Weights of a small GPT-style language model, trained from scratch on English Wikipedia.
Architecture: LayerNorm before each block, biases on query, key and value, tied embeddings.
Training: a variant of SOAP for these matrices, 107M tokens.
Each number is 200 + 30 x the weight over the matrix's rms, rounded and kept within 0 to 999. Layers, rows and columns count from 0.

# layer 10 attention query, 128x96, rms 0.119, rows 0-127, columns 0-47
198,231,190,238,181,203,183,197,207,165,205,185,189,182,249,196,247,199,214,236,270,221,166,218,193,193,225,112,226,229,252,202,233,189,156,239,217,166,187,170,239,193,229,207,200,167,181,221
181,173,200,214,170,228,167,208,207,227,192,196,201,191,223,195,208,202,228,256,191,191,188,220,197,210,199,181,187,189,218,195,168,191,185,187,225,196,217,187,177,163,164,140,205,227,203,205
186,200,169,201,192,153,245,181,205,171,200,161,192,204,186,203,141,244,154,171,209,198,207,194,220,196,227,214,199,173,181,220,166,210,209,200,178,236,180,218,149,167,186,241,205,216,206,198
146,238,147,150,222,247,209,206,193,197,251,188,229,213,228,193,197,181,192,180,230,152,208,180,222,175,204,245,219,207,202,158,211,223,203,155,177,197,191,191,194,202,159,234,153,148,133,211
208,237,209,194,209,153,236,172,173,186,207,189,207,220,172,214,178,214,192,169,181,202,220,220,191,217,210,203,218,204,199,186,228,221,207,208,188,246,217,207,215,191,203,244,182,208,169,227
244,191,230,208,244,197,190,215,237,218,209,181,223,189,159,242,204,144,228,152,218,193,175,205,230,180,208,178,213,246,236,191,142,157,242,209,248,208,206,228,180,200,223,163,222,238,140,204
218,240,175,201,236,180,247,213,199,178,243,201,178,177,214,207,246,199,185,166,256,229,200,223,119,197,187,179,183,212,195,205,206,186,235,204,165,208,191,221,252,193,225,196,192,179,159,223
187,187,220,194,202,158,230,172,164,194,195,142,184,275,187,218,165,210,197,146,250,197,217,222,239,253,201,186,258,227,198,183,255,199,140,205,203,212,255,199,227,238,256,234,193,220,232,192
182,191,203,229,184,306,141,206,223,146,227,195,215,215,238,186,177,234,193,224,174,220,261,265,204,202,177,216,222,149,176,163,241,270,178,157,197,139,172,224,158,189,197,259,177,202,202,198
177,218,202,286,232,177,187,238,262,175,200,214,195,146,256,207,195,165,165,192,208,222,173,206,220,239,225,236,203,225,207,238,213,176,301,239,192,172,186,251,193,225,207,214,249,199,171,188
259,193,237,162,187,219,172,221,229,251,172,194,202,243,266,172,233,220,191,222,128,231,191,254,213,184,198,175,177,206,258,221,169,155,201,181,193,199,192,168,90,219,183,182,233,209,171,185
182,152,199,158,216,116,227,215,154,213,179,214,238,228,210,175,167,237,223,230,234,215,112,217,285,154,149,307,189,170,170,194,139,229,134,265,228,173,196,223,186,209,189,171,210,241,149,243
215,166,217,231,131,187,236,242,192,242,181,245,238,179,219,192,172,184,201,204,189,219,163,178,178,213,167,200,198,193,175,196,204,166,195,197,186,189,200,173,187,226,165,210,221,196,94,189
136,265,213,228,206,155,247,169,196,145,198,204,239,186,189,230,172,173,157,233,225,180,204,177,219,221,134,284,210,166,171,171,191,141,183,176,223,184,201,198,212,205,258,186,239,210,206,140
238,237,132,186,186,205,260,193,158,172,98,218,213,180,232,230,228,221,130,142,190,213,223,228,173,274,201,190,228,208,288,186,233,160,228,165,237,190,273,170,170,252,227,209,165,159,205,215
221,110,191,207,175,195,246,202,193,198,204,248,213,241,198,182,190,155,210,171,181,240,219,219,261,161,204,172,179,213,116,195,134,248,239,165,127,177,184,189,225,185,133,176,226,176,159,225
240,209,198,223,212,228,192,180,186,205,197,188,230,201,212,226,208,188,183,239,201,202,213,204,219,194,252,142,201,196,180,217,163,216,169,155,162,181,182,229,169,188,193,189,232,234,191,195
199,212,195,189,197,190,248,178,206,222,232,202,203,213,187,184,180,218,180,218,180,186,210,167,219,204,210,229,179,196,173,220,146,210,228,216,249,245,222,219,144,217,161,240,211,223,203,213
226,231,175,166,199,177,200,197,192,188,205,206,190,214,181,204,164,172,182,177,215,166,229,207,222,194,210,230,218,200,202,181,202,218,241,205,168,223,175,210,225,227,221,246,185,207,185,199
234,160,255,205,209,164,206,208,177,180,199,226,191,172,216,172,225,160,218,141,222,169,185,208,200,158,232,214,177,197,200,195,273,199,225,203,176,194,236,197,248,185,217,230,210,155,170,214
206,183,183,231,162,210,193,204,215,207,165,209,200,186,214,227,240,179,203,215,237,200,170,190,189,172,230,210,209,246,201,212,192,197,252,234,173,244,213,200,214,230,213,205,206,219,143,145
149,197,236,184,191,221,185,242,216,238,209,200,229,253,237,173,202,178,214,198,222,217,180,196,195,241,134,188,207,207,175,197,199,205,196,119,236,164,157,175,184,225,191,173,260,213,188,215
194,206,227,107,163,111,218,178,150,271,191,221,198,256,183,165,171,206,207,211,195,140,218,225,195,198,185,198,206,110,212,176,147,235,144,199,208,237,218,254,129,159,196,169,186,223,159,198
195,219,203,178,253,220,182,194,160,209,201,225,215,183,277,224,243,197,175,214,215,178,223,241,218,246,174,233,207,202,219,194,244,184,206,219,152,211,214,217,161,231,246,205,214,148,194,222
227,188,219,269,226,205,132,194,180,219,174,248,193,209,211,211,179,163,209,228,218,239,188,183,166,172,248,200,148,297,258,176,175,183,235,193,218,187,213,206,220,218,198,133,224,172,201,192
185,186,190,258,192,251,228,233,259,139,192,196,163,168,188,247,218,247,222,227,192,189,176,161,158,154,233,221,158,256,116,224,145,221,253,221,209,220,186,130,171,181,196,227,239,203,211,151
191,224,221,141,211,175,263,249,236,235,189,152,180,244,181,187,197,205,222,205,244,196,204,250,222,195,194,184,156,187,225,195,257,151,216,195,137,207,238,191,214,247,227,232,211,164,204,251
221,180,216,142,164,161,213,192,251,272,181,219,179,188,155,230,228,180,179,234,199,185,181,167,113,196,198,210,136,224,177,163,183,175,186,138,187,268,131,253,223,214,225,188,174,233,193,195
188,265,175,240,194,199,198,167,204,221,165,184,252,211,217,230,199,188,197,195,202,162,181,248,227,209,190,196,268,253,284,244,202,139,209,217,242,157,189,170,163,139,138,206,161,234,196,210
164,169,192,183,221,262,166,121,231,227,172,196,259,160,212,210,178,205,169,169,199,160,157,188,189,227,205,224,284,180,231,165,226,177,203,195,214,143,215,216,199,270,198,172,163,217,247,232
122,182,264,204,263,105,243,158,195,196,207,230,126,156,200,209,199,228,199,263,209,218,204,185,182,168,217,317,178,166,186,169,216,193,259,194,163,214,197,179,247,185,239,222,208,235,259,155
206,206,166,190,162,172,202,154,245,207,232,200,155,238,189,184,212,162,193,133,172,233,205,213,167,197,262,181,189,218,262,225,224,187,122,181,306,231,191,151,215,231,200,237,197,247,230,219
213,190,206,202,189,184,142,238,220,189,130,194,179,241,144,130,197,209,250,143,130,184,147,180,219,198,187,188,102,227,150,176,230,186,236,211,171,229,210,211,197,155,129,149,215,233,201,190
175,181,185,185,176,206,208,222,192,215,208,211,198,214,145,219,165,264,174,294,176,148,220,189,226,189,273,213,189,228,279,162,245,203,195,124,193,176,223,191,234,207,190,207,144,191,180,190
232,187,126,204,146,217,142,169,175,178,259,188,213,241,229,212,212,226,229,186,195,222,133,222,169,184,175,252,206,223,207,220,165,192,209,202,195,150,229,151,243,168,215,223,202,232,229,194
225,192,199,153,227,137,198,217,159,156,201,175,167,308,239,189,178,223,240,201,171,233,149,189,263,210,213,195,170,312,235,229,193,212,212,170,187,227,184,239,171,215,224,210,206,203,127,142
190,128,244,186,191,184,218,103,85,145,219,237,166,174,157,177,184,228,266,196,242,190,221,189,152,197,180,210,172,174,176,227,195,199,165,212,182,204,206,223,182,130,264,200,189,175,209,169
180,179,209,242,205,150,198,171,183,195,223,226,193,202,161,153,195,217,239,203,195,130,178,226,214,168,236,200,204,197,208,187,248,198,190,236,169,217,239,182,189,242,223,226,190,174,243,167
227,184,233,204,263,239,223,195,246,199,259,168,188,252,175,156,191,201,187,184,177,229,223,213,219,178,186,200,208,272,203,188,160,258,188,195,249,240,191,191,201,188,176,198,261,247,140,193
195,214,217,170,216,167,178,253,198,218,183,206,196,204,212,174,169,142,182,161,170,254,204,205,229,192,158,205,224,178,207,162,241,236,146,171,224,185,172,237,224,154,205,136,209,243,146,222
270,159,204,190,244,252,254,246,233,224,249,187,186,203,214,227,213,229,199,199,169,206,217,238,123,198,203,183,228,178,195,187,218,214,289,223,216,174,232,223,191,203,205,156,158,164,182,230
219,235,213,239,185,213,197,206,275,224,208,179,183,213,206,232,211,142,228,203,252,208,194,190,224,265,175,196,247,198,227,213,196,186,182,242,179,219,211,184,229,205,162,188,162,198,231,181
215,177,189,190,212,201,100,170,213,222,117,194,141,207,200,250,232,180,177,236,226,155,243,125,207,177,199,182,230,184,191,179,209,200,217,215,208,244,178,197,180,133,201,224,177,198,186,171
251,284,283,137,147,231,244,219,223,189,194,184,229,281,202,298,197,190,271,142,170,199,181,256,165,211,249,191,199,233,219,161,160,256,230,180,137,201,174,186,260,196,144,109,201,123,118,197
219,214,174,176,158,213,187,187,235,228,226,243,214,149,198,233,165,197,183,251,185,231,214,203,208,178,238,162,166,198,228,211,209,201,293,177,176,193,197,162,165,204,219,187,209,165,189,232
196,131,232,155,193,250,214,184,208,171,245,148,174,248,94,171,183,204,171,226,213,279,182,178,148,166,193,210,217,234,173,196,142,247,202,258,176,185,160,180,217,175,226,179,225,218,137,123
263,213,150,286,214,161,180,185,210,197,228,149,235,177,203,217,219,149,220,220,201,163,186,202,160,250,182,203,255,220,214,257,196,176,238,188,170,227,202,209,160,199,215,228,199,202,195,183
216,161,129,184,229,127,187,176,223,161,241,176,155,280,149,193,167,225,150,178,193,186,197,235,210,213,170,221,150,227,139,170,126,211,152,256,185,196,185,197,181,197,197,198,244,244,212,119
238,232,217,198,181,139,243,152,227,242,166,179,261,163,195,208,204,168,158,188,116,207,283,199,198,264,187,165,233,230,193,219,190,192,227,222,181,236,177,201,184,205,207,107,162,171,253,244
237,133,209,217,253,189,206,283,254,184,179,197,215,178,214,151,166,209,209,201,230,227,190,187,189,189,238,132,213,196,172,193,208,171,227,237,225,152,160,179,243,168,214,236,180,175,226,218
191,201,187,227,206,200,235,207,147,213,209,205,159,234,190,197,171,172,202,186,91,179,248,225,253,196,223,194,199,216,225,186,241,197,198,180,216,172,191,190,238,188,123,158,179,172,216,202
194,254,194,173,187,185,192,206,164,266,184,236,214,258,205,157,233,172,169,230,182,202,190,225,222,212,207,143,219,188,274,280,182,204,166,159,199,181,173,206,161,184,178,190,183,146,193,225
224,166,172,157,199,237,259,195,244,243,164,213,168,112,198,199,193,233,208,225,167,236,262,217,220,137,241,189,226,191,201,210,162,187,182,195,157,248,197,177,196,180,205,216,207,200,162,270
175,163,188,177,247,241,170,173,240,205,227,231,237,172,206,188,265,194,238,266,182,231,192,249,205,242,197,259,198,163,183,207,217,166,137,169,152,203,263,190,285,245,260,166,186,170,228,159
159,140,177,203,177,191,142,243,179,236,168,178,195,184,200,229,230,200,165,166,168,227,141,167,268,210,276,237,169,211,200,181,123,196,253,199,186,212,217,185,234,213,189,192,231,196,204,166
237,179,184,176,225,176,220,244,208,191,190,154,197,173,199,211,229,142,161,177,134,215,248,235,197,183,204,179,265,225,282,245,225,238,223,193,179,179,185,217,134,190,126,188,159,160,176,189
210,175,170,168,152,268,213,154,156,274,216,210,160,222,221,211,176,200,248,270,193,166,190,246,195,131,158,220,195,168,205,180,186,189,219,194,167,189,263,199,184,189,223,287,171,185,314,221
157,207,181,180,216,155,188,153,258,183,174,259,174,204,229,201,194,178,197,182,155,264,240,172,227,162,168,295,177,205,209,200,197,213,200,237,181,192,207,188,205,149,167,242,226,118,185,157
185,148,190,163,243,166,184,155,109,181,224,171,196,283,198,168,157,193,157,197,260,217,183,232,227,193,208,249,146,172,171,171,203,244,137,191,194,216,231,170,209,174,192,206,170,198,155,187
164,221,225,249,172,185,174,209,279,144,231,256,127,182,175,162,200,208,197,240,151,224,203,225,183,221,156,157,207,197,156,247,203,259,153,146,207,133,183,204,207,209,220,188,167,247,177,209
203,200,184,230,177,134,195,200,243,161,175,179,268,229,206,199,201,271,229,185,204,179,220,164,182,232,185,202,219,167,207,211,153,157,249,130,165,204,181,161,235,206,201,174,231,213,212,200
212,223,189,190,237,222,173,194,199,191,215,209,180,160,112,232,174,219,164,234,222,184,151,252,204,168,205,209,233,229,229,200,189,246,225,176,205,222,261,222,162,199,183,229,259,187,249,221
198,185,258,173,248,213,195,246,194,201,225,164,245,235,161,212,218,134,219,210,159,238,231,184,174,225,227,162,140,211,251,176,163,270,127,197,213,244,242,178,193,130,204,179,176,175,193,158
225,159,174,237,235,201,225,237,194,221,178,182,199,241,219,201,187,221,201,194,237,215,165,241,175,175,212,254,229,205,186,183,270,239,160,234,204,197,203,200,180,178,240,165,174,154,192,220
177,194,198,192,190,207,187,189,193,196,189,254,196,208,222,187,220,195,219,175,211,161,180,216,220,202,165,197,212,203,201,138,170,195,232,207,205,201,226,226,229,225,188,201,230,221,210,202
196,234,163,226,178,200,207,201,240,184,222,179,193,202,245,204,201,192,204,217,204,191,184,185,196,187,189,210,206,234,182,195,165,185,186,195,186,188,199,158,236,195,210,197,187,191,181,198
165,224,193,202,178,213,183,190,184,234,193,157,182,197,174,199,184,200,159,197,205,240,188,192,179,216,208,207,186,190,194,161,179,210,215,197,188,188,229,187,178,191,194,239,126,194,183,213
213,234,208,227,207,209,240,185,241,186,184,227,194,214,162,208,169,217,215,199,218,175,184,170,205,205,281,226,232,195,212,208,123,185,204,225,185,216,205,220,213,253,214,228,218,186,178,220
158,188,226,142,217,211,247,183,209,204,256,186,203,250,194,187,217,178,192,156,168,272,215,211,225,199,199,180,213,188,196,212,220,237,200,197,179,200,208,204,182,165,242,124,195,207,198,212
186,189,185,205,201,211,176,211,195,192,216,174,225,208,182,176,122,198,221,206,218,172,182,163,204,204,261,194,202,206,169,202,246,170,237,204,179,204,261,218,193,246,185,246,222,211,156,183
198,151,181,257,185,202,154,175,188,212,170,207,193,159,203,224,228,194,238,209,237,165,183,177,180,191,185,183,173,221,219,195,115,186,221,214,165,195,207,167,202,190,191,221,217,130,191,189
182,206,230,202,166,223,153,244,223,231,215,157,201,222,199,218,205,163,175,186,155,196,162,180,216,196,221,203,207,189,232,232,216,205,206,201,193,214,194,182,204,183,212,227,231,179,193,150
207,251,213,178,195,169,179,195,184,163,200,211,221,188,220,195,189,200,181,147,244,207,191,251,229,180,179,241,237,218,199,255,146,192,214,234,212,216,212,211,165,258,189,245,189,171,187,183
158,229,231,236,233,177,216,206,192,150,195,199,150,232,203,190,161,228,200,239,220,208,201,271,200,232,238,229,247,157,215,250,220,179,248,197,163,167,200,202,214,227,140,265,240,196,127,198
198,181,187,287,224,210,111,152,190,242,194,208,177,201,240,171,184,211,231,258,207,176,186,146,178,197,240,183,220,186,175,209,224,177,230,185,177,220,267,204,158,225,227,242,212,129,199,166
204,228,213,157,192,195,211,169,183,185,192,188,210,209,192,256,228,199,226,184,217,170,244,279,198,126,210,152,180,191,222,220,148,220,226,203,187,191,197,167,194,171,166,219,215,199,200,241
241,135,177,210,133,192,143,174,196,163,206,239,102,173,187,226,171,201,215,238,192,173,180,197,139,223,144,184,215,183,168,215,190,187,217,167,223,175,214,192,176,156,236,213,258,198,217,226
224,172,184,166,219,151,183,164,168,198,234,248,216,194,214,222,173,157,202,184,220,214,213,172,174,185,236,184,243,180,164,216,184,248,184,233,252,176,209,209,230,193,208,166,186,159,196,195
213,219,187,230,211,217,179,203,211,194,171,186,199,187,187,144,220,223,182,200,223,239,202,195,201,161,194,185,152,220,233,183,205,221,186,203,262,218,230,187,158,185,224,233,218,155,202,190
186,179,204,197,199,185,167,204,182,133,210,197,187,196,238,214,187,146,202,151,211,195,230,219,234,244,194,192,142,194,185,169,210,183,197,173,189,184,219,189,200,207,193,205,182,156,201,178
179,226,171,188,189,174,218,229,205,210,194,213,196,207,191,234,230,165,218,204,184,198,195,195,184,202,202,224,176,205,216,198,200,209,190,199,202,190,212,207,193,213,235,219,195,209,193,188
181,213,191,183,204,196,218,206,196,203,202,201,207,251,209,198,183,195,211,188,219,159,241,178,169,238,168,182,207,166,207,178,185,181,190,177,160,205,220,227,216,200,188,200,174,199,167,191
208,221,212,230,192,175,242,187,251,208,236,180,220,219,187,183,173,237,214,225,156,167,173,191,229,197,162,197,215,188,222,191,187,220,212,181,174,221,212,211,204,196,205,198,135,220,176,184
193,145,188,177,252,172,197,220,190,217,174,196,224,192,202,217,225,187,201,236,205,179,198,191,133,188,177,184,219,203,190,222,206,211,213,165,188,226,210,195,203,210,201,172,244,206,152,201
195,213,202,200,229,182,201,219,228,222,197,165,199,182,189,216,191,203,257,220,219,141,207,123,204,208,207,201,254,178,147,176,236,259,189,219,165,224,220,203,214,176,219,215,163,198,148,215
216,170,212,196,162,227,224,204,163,181,205,250,200,178,199,201,239,189,198,200,180,265,215,209,192,221,159,179,189,191,181,177,186,232,157,229,253,246,216,229,165,166,257,154,186,213,236,205
185,168,149,188,183,184,213,213,223,214,199,213,192,166,250,233,245,173,256,150,246,190,230,197,159,187,126,175,180,199,173,167,196,212,191,166,243,207,208,165,190,200,208,167,172,210,186,228
251,169,210,216,179,218,188,238,254,198,154,171,207,178,251,264,178,200,232,194,241,143,204,172,162,128,241,204,195,213,190,207,191,175,237,258,188,199,225,181,206,240,205,185,139,192,168,213
222,176,167,212,237,217,225,180,130,200,187,185,188,237,196,175,140,232,254,205,256,224,195,186,169,139,194,191,237,222,178,218,153,219,238,217,204,164,277,192,160,178,158,252,229,144,204,199
177,178,213,252,154,193,152,172,246,195,189,219,203,171,210,190,168,211,201,204,253,130,192,192,188,235,239,215,163,253,152,170,177,147,183,134,208,168,204,151,217,208,241,211,217,168,209,216
175,133,169,220,190,199,177,204,198,236,206,217,196,187,163,191,198,194,219,268,199,180,228,192,218,198,212,218,218,178,199,137,230,209,155,223,180,190,245,200,181,186,223,211,124,187,187,157
126,209,178,183,229,222,159,226,208,220,227,204,194,210,227,227,197,194,239,208,194,217,185,164,235,221,180,174,203,248,207,136,228,228,177,194,216,222,185,174,178,214,170,138,217,233,145,186
176,216,238,215,237,143,153,203,219,262,147,149,191,216,197,193,193,154,166,205,152,237,181,210,154,157,176,236,222,177,191,210,197,219,199,198,199,190,190,148,103,203,163,204,201,204,214,126
223,217,174,202,196,184,176,186,182,186,198,188,221,148,204,151,207,228,168,212,208,167,264,157,235,186,193,194,206,197,209,181,203,166,216,209,180,176,179,157,213,229,155,202,206,228,176,230
206,187,231,187,212,201,172,198,172,240,224,197,211,154,198,231,226,147,235,184,230,189,224,174,149,265,218,221,236,193,213,234,188,180,201,254,229,207,225,218,218,153,170,176,194,152,179,190
195,184,175,180,187,194,244,153,196,193,198,224,218,218,215,201,197,180,204,226,188,207,236,244,199,200,196,247,182,193,212,150,194,207,235,214,224,250,172,209,203,207,189,207,187,192,189,187
256,179,205,225,265,188,238,203,178,200,221,185,217,205,184,194,211,201,195,172,171,168,215,176,219,203,189,175,227,256,189,214,184,212,199,234,199,211,212,196,189,187,208,138,234,208,247,242
175,174,190,190,164,191,178,178,178,196,205,222,185,209,189,197,210,227,181,223,149,204,167,182,211,205,194,211,162,195,234,216,185,190,189,166,152,171,203,181,204,218,221,215,208,205,207,205
167,166,221,209,195,169,197,181,205,180,200,151,208,178,207,206,223,181,226,235,216,168,209,231,216,213,213,196,227,231,172,198,210,205,222,266,186,200,177,206,237,122,236,232,216,170,230,238
206,211,225,165,218,184,247,166,173,239,180,206,251,242,221,205,198,190,179,175,250,190,237,231,193,227,202,179,270,174,293,173,254,203,187,214,225,231,207,214,274,191,258,146,182,184,201,183
210,190,231,167,208,188,244,188,154,249,179,205,212,173,231,207,218,194,180,169,213,248,217,175,154,236,169,145,183,229,176,154,189,225,203,226,187,175,184,200,200,180,195,189,196,176,228,197
196,168,219,192,154,188,186,234,180,222,177,212,246,161,163,209,177,178,159,151,202,185,163,194,219,182,190,215,218,219,225,220,218,264,203,176,188,176,250,191,212,163,217,218,191,222,210,162
205,232,229,209,153,174,247,194,171,173,220,154,186,205,179,201,192,176,159,207,217,229,139,192,188,213,201,215,179,173,163,218,168,192,218,206,213,173,199,216,178,167,194,254,223,197,193,236
220,207,167,216,208,190,230,188,174,157,181,181,237,215,201,176,171,205,184,175,220,216,204,265,212,204,225,171,195,219,200,209,194,176,184,171,243,188,188,187,179,198,201,194,192,212,199,244
221,196,189,204,176,198,188,171,172,204,216,219,210,270,155,213,162,178,172,155,181,200,177,188,218,252,227,196,217,201,175,207,180,207,198,113,183,190,199,161,215,202,196,206,181,207,152,177
204,194,198,219,208,207,218,219,203,212,177,195,155,188,207,168,222,259,193,197,195,225,162,186,154,214,236,222,205,174,186,138,209,220,198,232,188,228,218,209,220,236,223,201,224,198,211,208
231,257,202,143,218,193,235,197,184,193,187,204,201,211,247,247,189,223,230,179,188,231,211,191,199,222,173,243,212,181,169,214,257,201,209,229,190,225,224,157,147,178,232,197,272,184,208,203
146,227,225,166,239,165,179,178,143,194,207,185,171,186,210,186,248,190,239,195,213,201,225,177,165,224,173,243,209,200,180,185,219,184,230,184,181,181,205,194,171,193,191,241,234,194,199,138
172,137,190,211,196,234,223,190,189,220,208,209,206,178,219,217,236,249,202,196,203,216,237,180,205,251,214,229,206,184,137,170,212,212,228,198,196,194,170,189,210,205,211,194,205,195,221,229
225,171,214,197,223,228,212,197,217,154,222,206,184,141,173,205,206,188,222,226,224,211,194,165,218,196,220,187,224,195,220,195,218,216,188,244,202,213,195,211,212,168,215,177,147,175,198,205
185,244,187,213,216,200,160,197,222,167,204,197,204,172,188,215,177,198,233,225,243,175,241,183,214,158,233,211,220,211,215,251,197,201,212,142,185,206,186,226,233,255,149,233,143,195,196,208
207,148,180,224,179,177,243,226,215,175,187,183,209,274,169,189,186,185,192,227,168,221,202,183,188,200,219,205,215,211,252,200,200,189,179,208,181,228,227,241,132,173,236,187,248,203,232,151
205,168,163,187,184,222,176,196,200,226,258,186,211,163,260,238,252,188,197,165,210,237,186,167,218,220,165,246,234,222,191,206,172,209,147,244,221,217,218,223,201,167,203,251,189,236,171,161
249,211,183,209,217,203,235,178,208,213,220,205,195,213,204,151,191,187,205,211,222,238,230,133,171,193,196,197,246,220,255,250,197,208,225,188,203,235,209,193,187,178,190,189,200,203,237,197
252,252,156,204,239,171,178,202,196,193,222,215,201,214,166,194,199,179,231,219,199,177,164,182,207,189,210,234,203,212,105,229,199,230,247,174,180,208,206,205,231,223,204,190,215,174,213,184
212,167,187,225,206,231,183,160,196,161,190,196,194,158,160,183,206,206,176,196,222,211,222,150,208,214,209,156,217,222,170,200,142,200,201,239,234,139,149,162,204,178,221,185,229,198,221,212
199,226,202,205,239,126,213,183,187,236,172,209,201,245,178,215,168,208,213,234,239,203,204,205,188,176,176,243,198,198,202,213,189,252,221,158,226,201,162,201,185,246,207,196,226,158,187,230
221,207,160,249,183,162,203,207,205,197,188,184,203,225,200,218,202,166,193,201,188,216,247,234,231,244,197,204,151,236,210,193,173,186,180,178,249,194,175,202,233,121,196,172,206,228,206,191
187,203,223,195,235,168,211,189,154,201,164,217,150,161,224,233,207,205,156,194,221,215,229,183,193,217,200,198,182,181,182,174,204,160,155,209,189,179,201,202,213,197,175,241,219,181,211,233
219,198,162,183,203,197,159,158,202,176,189,209,177,148,214,157,240,212,192,195,205,255,204,214,215,187,217,244,235,170,205,202,231,200,226,227,212,233,212,212,252,238,195,199,156,199,210,204
242,242,212,154,142,254,239,208,176,220,251,169,163,188,196,171,192,232,180,219,230,193,196,214,202,182,149,188,181,210,193,161,205,223,213,199,213,202,231,183,204,162,150,220,223,161,188,194
232,206,174,143,236,193,201,219,227,267,221,175,221,176,220,190,190,197,166,223,178,212,250,172,183,241,134,234,232,173,194,183,196,227,225,189,215,212,173,235,149,213,211,224,210,209,221,154
193,170,197,200,248,257,147,238,179,182,115,196,216,199,221,172,177,192,177,206,206,194,192,259,249,247,196,211,232,210,188,213,200,166,197,159,191,161,196,185,179,175,159,183,240,229,188,180
144,275,169,146,188,166,176,199,233,183,203,197,233,215,178,180,265,218,224,210,200,202,231,221,195,193,166,190,165,155,207,192,228,205,170,199,184,233,233,191,228,189,166,205,235,201,205,151
237,226,215,205,184,193,215,160,138,205,214,249,241,241,160,200,244,177,191,163,203,242,130,206,226,163,220,213,236,202,164,260,162,226,231,192,245,255,221,174,196,179,184,211,156,212,170,181
192,193,191,188,209,167,189,158,222,149,189,239,235,212,220,182,151,177,160,221,258,204,224,209,194,219,233,193,215,236,163,194,150,154,199,200,209,236,209,209,206,175,200,208,172,161,221,240
204,279,202,206,244,189,183,179,214,210,195,220,166,138,139,216,232,251,140,275,202,196,221,192,229,192,222,226,222,208,194,198,152,239,238,270,201,209,178,187,199,222,225,223,200,181,196,226
241,160,215,184,194,152,181,192,196,242,203,233,192,219,189,141,241,191,150,177,202,171,177,205,187,195,207,170,237,178,166,224,256,171,205,202,139,207,216,238,170,225,195,216,233,228,228,189